{
  "num_hidden_layers": 10,
  "head_dim": 32,
  "hidden_act": "gelu",
  "rope_theta": 1340.0,
  "init_std_qkv": 0.0442,
  "init_std_o": 0.0,
  "learning_rate": 0.00589,
  "lr_mult_up": 0.801,
  "lr_mult_down": 1.5,
  "lr_head": 0.00613,
  "max_grad_norm": 0.5,
  "final_lr_fraction": 0.1,
  "dataset": "wikipedia_en"
}
Each number is 128 + 24 x the weight over the matrix's rms, rounded and kept within 0 to 255. Layers, rows and columns count from 0. Numbers have three digits each.

# v: layer 6 attention value, 128x128, rms 0.0925, rows 117-127, columns 0-127
# o: layer 6 attention output (transposed), 128x128, rms 0.314, rows 117-127, columns 0-127
# up: layer 6 MLP up, 640x128, rms 0.134, rows 0-41, columns 0-127
# down: layer 6 MLP down (transposed), 640x128, rms 0.0525, rows 0-40, columns 0-127
v117:149113159110191150135126116158150191157099134099066232144198150202105081128137127101096194146117091155088200109125141126124178171110155078068120137115146087052118136095071156202121158073062144125103178163118125138156154121197072068096120071143151126143161138137123124136145105094129098148091157121146147109095106132151136115106154145150136103109133200157073129132120104059149192120066
o117:161160166193133090121190114107166109099096110073135078134037174119140142163121165144146137132070125113125049128080126128176109140084105126128156107141098167192144136108117082135136130122170098107139116160124108124072177159152073199123172173125089177090148143139089112131162133136143188092103125101136149091182210081133092093117107139106155120122104081105255058142171124229070053096147
v118:116139112082154113137108124186090130126141104099134124084101078118111136099093165136153077104124117126081156145129137156114169187192121157129094131171175145111119124132119098160102123165207125106147156153127097088156142188086125056099123189076102123156119120222072159124122123084145174071208124184124152154096130176114142111117168216148140098112115130100173086082134038122159132111152
o118:060104160147070106163198128065139168063048115121143128135194212140202120129128093192112132130100122128127127110150217085127108134143069190152115157158121160143122156182152075067092136116146159139087175084151172136075079101069141085064162121134104083101150136099173167160124130134145109172189146122176124058109177112124141058136164127082157137116124089092072130118105155143129130115176
v119:119176097075169099104173124136046178175151070149091142130104166098215181164120194099127176167148096099104150130104117117169091116098149146078159139084096122102162110135102157199108087095106142090143100054136144115106038129140141142122136160137090109147104184104149086154160085169111208158137083104109168119131157166140069121183116129099196147168184151131108184095110123177128111105119
o119:092049162185088149163064102118090182134139150088106108169087108159160071115164126052078119120163111106215105166145148131050113147140155068187071150094131118176088097087121146134129117171155082194129133182175134134149157156166164185136107146089170139101122166141118128140100142141094154140110176086057087075144147138175137118165132179103160130030160091118108077171144166092154094124081
v120:142107185173170131154115138168136127144115157125124169180168107121138098140154130168107027192155090115104169044125101145141087114109059152052031129095118097141178128154095164113137122141060102098187088119182117144118112129113160128195115125168139110170136159088208102107167094120117184040192201118148077140120122132117097121108138136121144134102150063112104118130111178110149124179176
o120:099126111099058064132092113062140159095222085121127149178083089162112059152047162142120169119104127168203099168110160181133190135134201138157144157130160183134163096121105093161136133098133176156114142096115126181145141087150085122132145131094074096121135102072107093184085220102153169076090082202171095147112093105093159120108148151076138122120121167098173169114154126141177118089071
v121:170143097187093160129112138090204184108119142102141150081151092117124103101208145176106111188142077097048092145111116037171115198136180094153117138169155118214102115074123126142083090113065162145166120108192136112095128055063178152136092204130103129109103129101101184129165123152123015100101134162163142127148131125190136121150124183109139119131119146145198123116129089131066155147129
o121:080158126087225088082081118164164093203109099186042130152166176142124125163117158014107144146148130175141159185162139141109095066151124148096101152076161135153178110147121100138155150134092049149109154139104053144117135116156100146090144164222164152080148137182157135089089155133200122176132156154192113095153106131085068130089131125103146099147046085129081146086115135095123135048153
v122:112093177014166115123141106140134144141164079116125158211121071092121143119156076066105103089098112127112157192102099105143137085121129111110113146147121069189111071170160165153228191110144148134142095123095146133142110117149097103128103103139152184062092107155168159152178137138118184072147098102134163099119013111126130161186148119162142105123140100135170176019140131145115149166160
o122:118135051176114114110182138107114114172142125095132104095131120184105062162120161140106176136191169159174129005116100117096116159147125173181134134141170163155133139087118126154108073100150127131076184116124110116101137196167183139067150158151062132114099095072055190066086176153112111201101137155102138150107154067114136090118140119110143079140206156130090094118141079160172129153112
v123:121161151176097183155186188098144156162186107094165141116140124090170072114129112070105130094100080126177117077161110137087112101122155134077121096104109173066186119124116117122154097185091128136157185076169102123113089165144134182097087139130180062135145158150117207106122150141100100123175092145095131095076146090078127137147127120076185096177107183194098125153101066167138190130131
o123:179081170125157040147163125123167120116081220082022147179140149180112156060150124070136110203143182113126113158160119147111154141143132132123191131142103130162105072109140180134178052139168095111088086152122138126158130093029134136135091088130072194098122126119127116178081122177114127052061112157104139192148117062113118166114147151149159243105106112083117131161086147141090170096156
v124:104124077113119168148072124131120132159158118130122119159141193182174087234115076086177138092096110117146120051144160104141134173122104143108128154169095099089051114121107164084120115167131120124190135094093146173095108138134139118106112171127127137085133123115100131130117156136163119168147133157130150050157148175178142204077123162118170138118154042086104137097152129126189093136166
o124:132156098172091139170200159096194136095170136075130149193200085100178096137123131083132122138136158126106177174112109103109112159146096136124121131171071096092168116134131069118128141139075096111093108217110096143111088158162137188157024142180150179109128095132159182118115143047090192155073071085079161167113123124101128030169122153158135131161099170129134113110130075122119135123128
v125:114173132164094123067138145089132107089134094145154185083192129083126097078105104169084194194127134109101124045077166112032123137141124106162142104165104138115102123143157161070151129141175200130166121164173124150139077153151115175165120055111129122088127118143157169086143126109142145154124098186157087105133157120154106102148157160156136087156086111137147185093097136117180147053124
o125:105160139080216121144210129198125087128127159110100119169109117172192109200167141139132138142113102174109126102111163158096092106119179210088091130068121172042061107073100095154131139102103085076133115156087172104136151135089177115154071140205110178091101130056096116175153159134071131099143183099119135118128122135115089123116097110134067175136139104115088111169174164190147122135159
v126:141132104122131087115121078140089095119171146171160179170110158206163129121080080123178150147175159134192138149148159102098116160155117054068044090119131105138153012126125115118120090035106077090104154134167121142073123131128194126133105117134120156073148152180129153152076145168164164144124169113152069121177107150127125145081100176099081088210140192138176107146192092085058144157096
o126:116075093076186130138078120133105123152158059141103201083114109139137042083150115149146077120076168090101142075114084092182195104075110187158118145177031153110131153087106134053128166172184150160115079137100164118107183143159133121144122098160115182080193145170153141175109222097092168132095064118188148135123078163224107124172112114149142165146144105102080112152111150164183073082142
v127:135096145080096142118138129112167198063126097063192134186123111185137118156150141104129140128102137104117111171048067133137126180159142141074196185145130140140102114114128117130182129084119164189085148124175123120128082127095136157028169132139135060194120164134109104101122142057139172111109122109157127177135113085112107166125129129150133156195138115104125123128134171091160121048125
o127:143129165188165141106099130092118137151176105184135102195045222127125094127099146077153089128125143102168178028133128058094140168166115123160087194110134065139127125085125129180150116100168169060135113108176131129129136131105122078087064119118162173116135146126127161102167157137137152144163162205157100081159142149120177100116070110087120143054133139118173123113084117138067094094171
up0:142142115164153127136126103136128129153116094177100107091137170119146159117114126137124153113088108142142135119179078169138147109115137178138138145114118114099120138101153104150179127148113117144159113115121133102112148101166075100102121125138167123134138099075153129133128165122114146114162151109119081121105114149084067147120128162180109145106166131131143160115139162084125135143105
down0:135140117147135128101144142103128146139105123121131067116123145120131143131139102109124081144156133103159099119121171115137115137159134141139166120145139104122089146141101143100133125128124108183142127114109088155146173169114109094105169121111121126096110182136112139127071095139145107109110116107139137134147116123113150106116141124153126131147109147134134124130154126142191142134110
up1:112108134145126106151102151137108109113121139168157138121115134099110104083112118165104112112134148145160108137128147102141178137119158187128104128106161116152113104112113157098099140080174161141138147100093131111097103148148100103086161111153169106128076110187132151146084110144140126136154111130122136127141165094124144172154139119115095149182167106127169123105126121186138112102120
down1:130173165116119168142176092129168104141104120108083131158175089138116136139135126086120166155105162140154128134132063160128146116180121155128097111151118087125192138135108114150146088153143072142141094147173101126164163120122143132173104109154103151098136183123149125094135134140135159150090118106113102115128103177134130079108102164083123094104121099093079134109132169099090154112105
up2:108105125115114067195151129158131108138148151097086092098099173136146114181152137159145147131107127118125100089121137135109134115161120129111109124127115127173175131142130172140116150142162136092135117131055122117131098157139093116146145155151155152111101156119106132072116142168107113137099092149162156152149159159103121129116116141128093165107099150144102159094095147160122119152120
down2:167099164144130140089122100134132116151133124103143112158145102130136121172100124094187108151119151092121174122122147123133163150130096103154101118160117160155131114103152127117133103106085125119101142153139109174111142143125102082151150110155131091117124136133081116112098141123139100133144136103141120124140143127149114108147158097125141166118149117117098135143118155107126110165123
up3:126141151090112113098134121126096117119104121146118101110129158116116144165154157125139123135088108151118145123128108159096116155108136146124198164161132121135110137120119126146136088117110129170149139148134103133115148129183132102134148137118171172091141130137080167157148145101076139121151126123122091093124141131109145179137100163098093146180149165113129117148094117108120099132116
down3:150155161105145133106162124115106132129114140098121120096137128116122115100156142136123117114151133159128167135101112156109129143110145133133100139118133095110160160143141176113133116133165145141110105180054099125128111133142147117120164148129147097157166149115148119141127140079142116126082136120149068129154090112120164130109152162105109118116107140108101096112122136148116143131119
up4:153118115152127117122130149152146132133122135122111121160138129123169106171109094130111144143152089117092144150147104130094156125078118109140099119092128109088120157158148151096131119115143153163144114111158157109122128137111131168121105159161110119113139155125139099122128182143114123149168130140109130119140147105161164114086144131123145094084141152133150141100115157121148048133114
down4:165136128125145114171134120144171123107106139128112137116153152111119116118111146117098154093144075113131119115145136141145105109130086160141138104113136113110105124125126118115137112130111162111095141117147140115158132142111118115162112116159076117124161144132092126089143095134138115113138117137147114105141081182155136099134092142152179120119132142173137147156105169106167106156127
up5:168112107098107089134144097151137130084138191129134133101135118099146127114102127120095113137158079147120125141134133160066152174124154159128122106138145102151157084119130162137115132146146099165069117134139144102078110169128138176136132167151153120181135134145171107150098141135111084130131117138110019147134198123155129122120120138132063114132144106162146127081117091115110144118180
down5:163147126126153100140128145149160118115081110127135140136131108096128105081129106095125099120128148191104149130162136137154166186113129112134128170064151098139078076132159158149102151142106121131125128103103118142119113136140094131122142168143055104139114175169141158130125153114112164116078140111101095123125183134115107152158156100081071141177124127126133179059125123154133156120126
up6:143141102099120127198100162123159104119131150121124140103117129116132154157110105180117086144098166119126161110140124150126118127121100081129104154142122130121128128159107140155126084133103106147125146095122139117140098128124101161116153116189087125123083148124162141145122105108139135146130120151107137127133081160132109137105189096108165143102122175120118164111113124114144113112130
down6:085150127115121139140131112116099073070087139137140140140151133132145093120116108127166123154137153148115122104131114130133145086112124089140135121108134129176139154149131119111127089119159159099114134101137107115147147121141127123087114126158176154133118173164099129147165168080118096098116151114094124149090131124140122134162091168130148160154160139150128159104102101130137138138096
up7:170130149127129107144129159112141127133102112157164155147158129109120153119107098144150143134149154088121111151109113118126142133133188150135133117111127088113116113091148127142162142106163118130127162141139111130137122182104111163141151086109105136165122125139139112106182127128101128112156129133129116110116128131117099151146100144076162128106114085126092146126105124102102137150126
down7:120068122132112164136108122123118121136142136137124113117113145118110128096111148100093139127147214114132140109165142141104136133119124095116143162121124140158126137154126123108118147157133138136106119127136180136118168116126131150138141117169107149094106106136128097142095099151114134130162144127140129115155136077117127148139096106102102123117136144136114113103142133147133126125152
up8:114119151146139127135182154117155151130136104115180132100128133123145128154126134132144117115128081082140134186138121102154147100098134119132131127113154135130154150119107129121149129115122106088114094135179148104127145111082147151165086138109144167143087103114127131116107178177133111152107149109154114125160168138155136121161131140133181116144100161102097145130092125143118111151109
down8:112092150134105139143119101137127169117092146084091126140129117122138138152119121142119127118152129141140092117164171117144130110154145093127165127119129126139101118151143156112135124124112112121131159185190126134112092111120117132163108118072096135108104161151132123130131132146112117075143127127117185132151157128106131135141092135123169151149116125168116090129142115129104108092122
up9:102109156087175138157123153103149144082112147157127157089165132104135135142132160142133152152101071121114131116168145166104135119137137135118179105130133101142198100131120119139118151129122118154121141118137141088116141144147120121100160084147153110083135148139163133143086120106140158142141099099134105117190134108137137147065072140103122115099128075167096144123137124151132162118154
down9:090136106100137089158105156123146144118100090072173085120112106153127124099122107140146132141154099162157180123147150103166118126115154140129103129146112107126177155113129091094144149089123150114123084164123104099133136114129125123168142130076090112091118117187142171185154136143126121098139142079156102126135156146084131084125095166160140102154151136134165111124099112140150178135117
up10:163128131156104132141122135123139136093128130173079153134135136119138119150146139137143123085120102084146161126112116116106184160137164150107110148121155168120147147080176110140106144118144108124130082160092131093126126163081113125147123116161102163139131106094099135105097119137163129092143074150124145118152162131126128117144117110112122117158122133141087162159156159150121138137132
down10:074170138148123139112128098145125101157119135140160117167119100136101122076119112122109116119155136151157127152119157117149102103175132089105118133125137137162119104133119173121115122139096144099099111115118142119122126129165096134114133141124110132137157127156132145129177176124087133134077147145151137145081127115185135155121112132144123149100144146097135107061092112116163119149150
up11:142096139143129104163167130128165052128107146142134139114164134154130150125099155132127127132072188121116089167124101126121137093161154130130145115105129128113119166104111108129136093146152109108103147161128100137162156127119143161170147073105140097138154117130114106117121151157139118124173119144120138134150116111141151162121108111133171129154119108129083109141151118077132081088111
down11:122145135124134116102100141088118122131130129110115119151139083126125071148139116119088093129173188118138129113140139156112144113116133131125151121094081166169165112132174113146149099107117154140131111134108130120102095162155130107120135101182118154117101108092109111160098086114132122143155137092155146147126164134103138102185133107119169148113166146125154106105105125154110142148177
up12:133135126097101156136121075110122165103138139092131117154179141077139131111110139130152106148127136183168145132117137136130116126178110155140138137111100105128084109146170136176114148102146125111055140140123137160126072104122142144135146144142122128154126111106139128119109139147094143125126172126103122139157135133121126126175089135088156091099118112183154138109125132143144112134123
down12:105121115139109120134133099122125132128138118098177098126142129105102149116118152139185112131131104106073128164111159105123134126135163156094125121094077104128141077150094100150141119172106108127140135166110112154095093125111137092129086172173142155120132131148147127123103105123143141132151140152088169167127140128151174131094121104115136103144115165113086151139150166147143109139158
up13:127150132119141100116139115164162141124053135111182119110145114119132134123086144107132136167145101154111130159135152148107112147124153149111126121119087127136118078133141145123127134123124091134148110136080132148135095170136092120150108146172176081113102139124166123137146119152153148159149059111109141109122121134144150118126143092148136088130107120129170111115096124147139139127161
down13:118088121096114131147144108148095099130088140165109117147109110121159097124173102126112147105132128066164132104107131111117175181115095093134100125114131139134177145152124121153111106147128166115142128088180159089115133157153153141110106110140145128162129128161125138115092102147087127107142151096135166151106158146157141140158114101159093117170098107114101127084114129144107153191161
up14:128152119186120115175187121121165166139145143120148090135109128093094166130115135124122121087109109102107092078109149107107120113158155168128100103094153139099106106115129153118166119140170090137164129173146132181135155154109147146081166134137158110109129113144130129102102141158100101118160123127126102083095133092144118146097155133139107119144150102100105108108102145129118119179109
down14:135146129146137149150048102104106102129129157110077115135100110117150133107133143122118161097166158131144055139133086121094133155155127127113143136105106109102185106151132132155122103086101178119117130120139088120112116100132126078136100127135102121153139123150088171105134145163116175160159133123149059143180138195121123175171144149144115122096138142175113148120114118118173093123146
up15:106092106096136110143119124126183125121100109135136085156125136134109095124179117130108144151100102118106130105133168123049109126143147146163155174127124119168096111096097119135115073095103152098069134166152108093145157154160133133136127132133153131141128082182129130127113105158165104124157150121122186140132121163155118133136097103139107137090153134133138154069146125143151085159099
down15:059119110168154098118149160119102119106129094149150179109174164145136168155117115132129123087108131107115092156076136121154119166118113102167119110140113138101164102160139152101129164135126141131171129117116115129141178100088135167114114130111116152137133148135145083083118158135124097125081129138134150119193104166128141114101142155102179122195082106144092109110108110114128136122100
up16:144119103102150144098101126134125183103156117094135135148135115129088120147154119096083125108122124151118142124136139188176162110148141125119174133156193114113126115111122094113108108102160128182137142147112127123047111137068141112115152161134134151110104155147155145126121112099129169092167162137106155100132165111139134154158130097123147112127129133130170111098125126123127081132103
down16:111118090115089154128146136132146139130141085084155114167125109136123118197097125121101082155121097096147105138127112154149127146142139100147142107155159116145148112125145128033095125101144138174149123160140085126128147154091152110107173151095147119128098157149115141122136159089144115113128136100158168134105145123120095137095144080105169162156126112152138117164152145123102097127125
up17:137152108178143129130084125110139173163150145134138096134105123141149140118089108127133155137134042152090152115175094144119134143129094136144180130142144124122131115135118107148112117098131109138140149131091174135134146160140147127116118134146135124085126140167174147072112126151126137141076136101085112169174112194105111144121178152092157136131123078161105115132123145144109113111128
down17:088119117155109110130081124104133150136112083111107133153115116105126102112111116125139170158133106111130138137119116102101072139156109116134145130128131126096146085143119119183137166136127151101163153126082170170158145128082194166140080136138144101144106124135111140154178124111159142162120114151140144113149071125151100093123129178119129171067138080141138127119150146121088165132148
up18:139133131148163123142120133122114123115135133111142121133151170120144123144102141102163163125124202116144126147139099122124164139105127141125119129116153147129110169102130159132131099152149155075140143115134172086152108106116100129114122100114132109117103156148133133138158103104137117154139123145112075146133154116121124159122139152123116140109153097125119126149135070138118112109108
down18:047114124118164122197136151114177097143117104116113074123134149132155119117138090087145125097127203140137130123102121138117118132125150122127132119110139135135151114160071101162141126143120141138106103133134048103146152119097171112134147105135122147117117131151132127122099124147144107135136146129085158158120128154157153149104111156143135127150103134120145134117118084137147135088160
up19:158130156117168098161097134142076106173151140118126150175084163130117169136130104133137168141109112110144127147178153141159168089149107112129136124118131139146150132157110132126106153119124131128142098145160130122127118131138140126156106144081125124141103126096066132132104155132149109079100205112146120110148117130169120139185119131099162097100097097149115152101044117109100118102128
down19:116162113132183134163103144136088136124131135136102146136126144118141161160123122178096157112138121114173101123107151117156154130125113101147118131152083089148201152129159097163098131093127120111097149184136102113133101111119111133120171129109137180135080112130154111158122146139112131037112133143150113100128124108149144140160100129071118124085076113149162139094122145139139095095157
up20:079119103149126114104157141147157152167117088138176116151134136124162152151126119131119112104112099150155134124175169169146112114078107106098190132133119133145122128129112179090138068083112113123145130123121113091096163162089156107123156135163121070133118171115129139114108150119184154128139150122115142146125123118111112147134103111131153110099150126153155153143098123135139100165138
down20:156101134134142141159115119136161161154120131153117110175120141102159133160167068140142095136101118156190116138078111093118128148110116092116145137107130134122173142094122105095073123132114114130117126131121096150127128133121133111116108157100155162157112154146110130115130182116120169103132118169147098132117135128100107128130120137134104158118111135119105141132163148135081142122100
up21:139129157129126111086128113154152162127136111106178122132109099155133114133079162178114125139118083098103136154153139148103107114139094140122175120163138118106090143111119142140081155149115143092108104125128103099141099142130114158135186164109150119139154128135136122156124130165097146098135134163171130084118146156114115163140132122132142128144137134103106133166151130130143140162128
down21:096123135161123148123131123123128123130159123124114118137122138155166125105079145172136114165131119118118116151135113148135104132113107141142160128123105079144147130139109134119066132163136156121122165150105143125131137115157185104091115084131094125125121142093118131128102177160153143099099158141172131109114114119104128130150115175123107111071152145115080112121119146146134151093163
up22:102082131161132148118090134168086087107126131088118141127153126128149115121143168103119136135123114133166133115159056122081133158183117107131132188118139123123170134139133127183109199063133120095152087112123096170148133170125125144144126104136137115168111150095109152120086156093101165136098164128090109146167116120130139116141117122132120119127130164149124152112152162121124127101125
down22:133069138112139164140106132137148121141156084120132106112166188181173148120077109126134129115126084129134106145121112141125097125146146122137134114148118141116141156143175153142092126129121096113130123137140116182100142140110094158141128127139140087122130138135091116161088153124138160109129140125117104135131093138151123047106122090092161097136159157126163165119175112102106140101128
up23:127110101097113090104169099155131094151169096119095103134148125156103096105150129109147085122150150138125147159120101164082148108109180104120120112146115144156141117105106115116118141118109138158081118138131145136149152115136136112136193091125140122090142137115123127134151152150139132139102122181125143130093141078140110149081144167078123160111099161116139106112125161173099137156121
down23:152137102135114133091097078130105129135134121080132085122099129124128142154122155128111138126142159120126144137124144107140104136141113149159158100137114136128147125109108136099162112120114139096154139124152192151099100173157145161125157147118112140123104092144114144140134080101160157124139133064094121147149145111094163134124136164140148109138149108104098124116112141129151096134137
up24:104156152165149148065143128122085139112146097120109148152129110122172120156108074124161134123119099114131153140158097121087119129136105086115149148121139161118140163145129131127113167081117120085129145141110099151136134166102132141176164146132116133172172166093160166144114156158097141177082155167105117122177136094116155130126111134115135066151141130156107101133116114068113101120174
down24:154114158124120160125127143135132115135152105190105115158154143095173134100103084147170126132139104119123108182206086169117121136173149089117144141122138134135113161118124092139154173126132140112145088094114110137115111177117125142132145130109126098147186177102066116124124149137089096103101128099123085167110076155099116083078139154134192094139115153159131122119126110115106116126123
up25:112116124128141126126113123173107095116153095153141126128142166126105117112121181105122124151129133146143089117118118116125112136111147146168153123158145156138129114126096164116128135091077163144132158098119119139091128124148116130134110101137103105117147168137123100167139098146091136123156092115108108108104106115139072140124135123097134146157117118079121141151186138131186149117126
down25:151136122138073103129116114143172141140131155152123132109101122098129157124146122120107135115097163144108126112133107127116140103132140126104127133096122154087135137139158080132109142153166094104129079161137142127168122166101177139112118137120153149111122132134137117108098135143152109122107147109137146116131140139117175113078134146160113120104193159144149172071109132124056126126123
up26:119131141119138105144108181106143100096176160134093163106108093141136167130130144168125134110159109120142131139148157167106131127115110101142135130134139130135145147123157128125096119123095073144198150143124176096164162141099120113104116128102136095128105076133154111112125132074149171151167083144160067126135110115156144136104176113152116143126133123139094178123122134171152146158113
down26:129121119132119124147138159142151113149145122108162098157133146142093155081123109107158136157146093134098131113162118132105107132128103114124122148124148096108153148138154115097137129133144136127087073154139087145129147099113135126128160126176123116138155115103116108126144198156158162099122115148118126099139138135118096082129118132139154141142124142088109086116111156128143139108129
up27:117151192122103114110111113162148143114128169160158133122141110102159115097136123139110107136115113103109117149141123122103128157123149144131137130137133111155096167163170103118090115129107110138110095085110090110152123158112137095114155142187110120149107147184115110155106184147131088084109142133164152126164189143127157179114140115162113089087119092099111141162093142147126119152197
down27:148143123103123130129151125158148137135098053134136143126178140090109105115128121118127127159121177116121117144147131185125142134120098158125133157118124117118129078163147141100128129142152131116117133125044083118122113120090114139137134124150174112153072141119062086120130165142177103152127143130119123120119134158129129154145140186137122126111128112121172116104100151139109132085138
up28:160155125099139115131108134122133129144156150117138127111157138125135126114103085084151148127133130104121155147146094105128123136132141112098125181135148108168138161154143126126097075147097099153139094139126166120148121126123121120126123140126154203091065127138134155114103120105171103103129093132125125132140149106101120183134129161129087110149157215100118144150089107099128132114130
down28:101100102154126135160127124151145125118118145129119129120121143145131116166135108125194108140150205117107135126117171141119118154102124174131135097157136142130145104124154101108102183083143141158146136142108123124099146117137166132114158168145145090104177141161112125142112095130142096104103117133120104120082129115122116084168058198100117135105147126119080142130100069124109148131116
up29:189100123163143130091107130134156107118101194163142138093132162092109131137109146105154131091133111122165102133126093133127127151120138123138088125115145125115122155089122102120112141063139087135119111125141159146133133099132164180137106142142125114128123110178130091110185150141161115121152146159157140123110093138148116144080095154121143131137097119137138119104099101109121124098123
down29:096126111128103134108129096101140127127145149128137148117132122118097136148141163131150146096127147090087143124099124151119112129079149135148122076086112138144111170179118105172140099159121179107144136126092146114130151089105148086163124122121108168130111093108098139143099135165106166116109125127113166155110111104144158131142137137137139129159094129140122168147121096158137170159109
up30:107190185155138141146092135113154116152105123120146121076081132160140167143104158082115119153138125167130147145118141118083159083101150126150115106172126152182123156107146154144143109117157149126127120109108112123127135140118121118157105140141139132099145168112126082151124114104091151143081103103095158120120141083180154128123149160121148133127149096089104094132111115152157113115109
down30:075094149132141114149093145105143160115092122151089154101148136086103146127152143137078133162136148130117123086134165112167086113164120147124134164133130144105124131125109144112093115116101128150121126117187122116133135148087139127103121084134173065165124134126111088158143144192106118145161117104114161148110106111098114181161130125128140117143125146104159143105150136133127120127134
up31:147130147115167096145101115153119097111115156110155126133120115147146086142122119131123099126152092108141109127132168125126150090103142143159100151131122165147147155138123124122117104104107131141118129144139123170115079180104163167130145118139095157169135108102174139161146149102111148149136123112146122105128097123117134126156110114120104135090114105126161134093128144106146081139105
down31:194139125142084154135181106160150115142101104104105115132122148126160145106131149146132161112102126102100150092077107106141146138095093155117107096107129146117100098134110113128148121105142119119063131099118143102163127158135115161133102121136135106076142161150114108130120141174112172148114160140115139159128142130133137116133138128142137113129128140170127114095141143156129123125132
up32:117094129172154095139133178098144138100160144123116107125121161157105156139156127075131172153087099071128152061156082110144156190089076138141156132124099109134137186128143131109137133134151089137143153137115138115094138115142170127119153150102130144140144123125107141113147117113133086162135143136116182147092156131135103142103128105107124107114152117139152134111125166120130151118135
down32:144113147109127105151123106127130129134173139116130108125134138097118155126108125097137151139130119148144122177123119129124112164136103125151076123093140115089109120142155127117121162101112143134130101133140132067119100121157121110143132160134143101152132120141126140127155144145170102139114113130126196131154116148140099088117130118127072142145138112104193131131140119131091110134143
up33:115120118158081096100138106117171109110143161143141087097119118125106131169154119122091090088098148100095127139152125113129142137080082156149111169104138153106101094155158152148130124111129149161108121119144135150135158155144059133081138128089135120128122136139110150164134133122133123149172130114114113085131135135108137147150153144127116117148086181108121127103130178152125137130159
down33:178113119153141164153103133115127145108135188152102107116102130157124167106160165093126168134122118076076151167141110156100102105130157123124122129121102123121157096147111133138148097176155120136102134134143094151139129103141100109161109144129124149145187124130125107168104150141108116118109118131123107143121129095145141112114114138082127098123129107123106106133103132148121158124151
up34:123179115134150132109122113142133130148118104134159147113108138114139152120131115081138130105115133152142140165103122146136164123136118125090130164129128109114109114149109108136142140148086146162128112101134111130162119165108125146112097113129150144093117155160152089091156141142106108180141153143151118117103063139155145103158133162111121128075159135133138071167123138112127123115125
down34:164113135124095093115125107131116107125122156105146159103124129184145107137093155159170129182148112131134137096163095115102117138105141104135126124119126156119099109108105109113130123155131107145117155128116142131098142126133113137133125067085109105160121181154124136147114112129087153113113166117135154140137131107101167134159122120105120098164146135131114134126155104148156147171111
up35:121133134112109136145129113158132144128120150110140109147125100134144160117101103109144150146097130103122138095145148116113143157134160171160138133138145090150076081158138158137113116137139132151146107125132120138078171125061099140141081110081177179164117109139076122139123120087117143108133144167127136146139131149133071151158133135128158083158140133101155113098131141148110141147148
down35:130090142119126106085090121105149189150194134111146126143099121181148156080088152095097136114093138161114179130118150136096141164123118156163115120119145120155126156127116126124136108156133149104157094094149126101093106141116089121143154145152124156130098123155160111124102129114168123138129123147155121132108105145107094153152126172139120084143117131103110092135108134090147117139135
up36:153135177158088114120101116150137118163169118134162139099149131123153095155138145099132147116123142131085154105119137139108126115137106139149143180154153164122143119144105123116122086160147107146109152118104109151116158133131149154102162122147111112153145117095156103114109150129137114137179103153111135089111150106162127155128166130118140141121136119130118116138052150086144104155149
down36:219120094092133178138121125107099133152137132091101127106150126148155145128153159117109135102164116146133122142062110153110103153118150127096123113100139114144128109117127119158132149133134090139131160110084093110091113151106133097171139091111148098095133133148134139136146151173147131138098109110123165130143126166107115125139134108129137089120114134125126120146154148161156137116131
up37:144148116134159132102148110108143115100137089093109124151125149127117130101101122125085107080112161088177127151113093147089139124122097126118095143141173125143096118133091093104071151132161133147157119156125113165136143131120115178145095135147099115077141125136156120155141111144149119149136106122117145157121163100141140135130168156144152098151143152158132119113152088107122146130169
down37:127126158102082148162148103140113146144141114150159156136104116163123119129134116092157135119157146152118152104139129104123157149171156111174136101104071116125110127102109192127140076156124141144125131100108140092143134138113107087126145104118145111145119125136089138130133146102076107126121142086143140127134118158142161157173102108122109110130127140095154143109119123134182080109139
up38:163162168121095101153101122101154120184145155107106106152178128121170136137165165129114132138120163078167153117113087097167123122120126115113149131128170138126147127103133121095130164070146123124162115141114141107110113184135124121141128117130156120146118103083102125136109060175099178089119104112148106154126160104161098196109137168111147135156125099121142121145091152156146126093120
down38:148131158125109100080098158122147150116118167112121132162151164126139114145066135104140120094114109158107124136165103106130127150153149141130082094127147086141125124122122119129108141171138080126094164149153162090127117157133100154143126182135093118146144061129155117126099113121131117127098148183117119163136163134107157130120121099130145110121140123153126061104121119140131119165163
up39:190168114121127115140089139123127121123111183116155132114170134117110169153136140158157110117102142149105121126123112159064143131155132140118116112138108132188149147111120123150138111114107131137140128111088143138155114111107130108119146094133143123113112101155148144158150137113144132178103178096079084131133114162145098137116108114128153146093094128089068124129132107118158126116127
down39:074120117132083140161132071129137153131156171167185152127147130134136091135086135099054122131107180134114145155154132116122133104113139113119125126130168098116136146161083145118112121155153181048140140087126126113102126146116146161109144106131106161109090187188095169128117137086147105132133113129098115144132141140136140123154108111124129155085168138175112112111097124120133090141124
up40:133136174130145147097156107135146103096157111128114125130117195140119144150138146135126072106140102106145108127138107115131135137106160162115131089136119132117102111103101108122093125117143096119102138156146117126149134111128184118101118139144134133145089084127093123148110145134127073099159126138149129153142164125152147145119118124168163109154106089091115139113112076149123149155176
down40:111116100161121110124114153097086165141111116105122133108146144076164125104126114135116154130125111124159137144109169134156113111115109099112123167129153153127129103144115171166148112121114149139112132135113113167116117102106069106125136146157119106122127134094168117126128154150158126131119155140123166130120143122097070161132143134133172135132131136137139110112119147088167116113105
up41:105190136101142143090160124102139126150175126122130093112108113142112106078160116132135126118085167106171126111148087117139084134116090116122133129125154151132143128124145128151160117105130108141148116150119128135158130167122132151113159100111114126102131172113074125113087157085083134121128132098165189099139114118135142121153088094149081130134125103086113141142116141153122148125114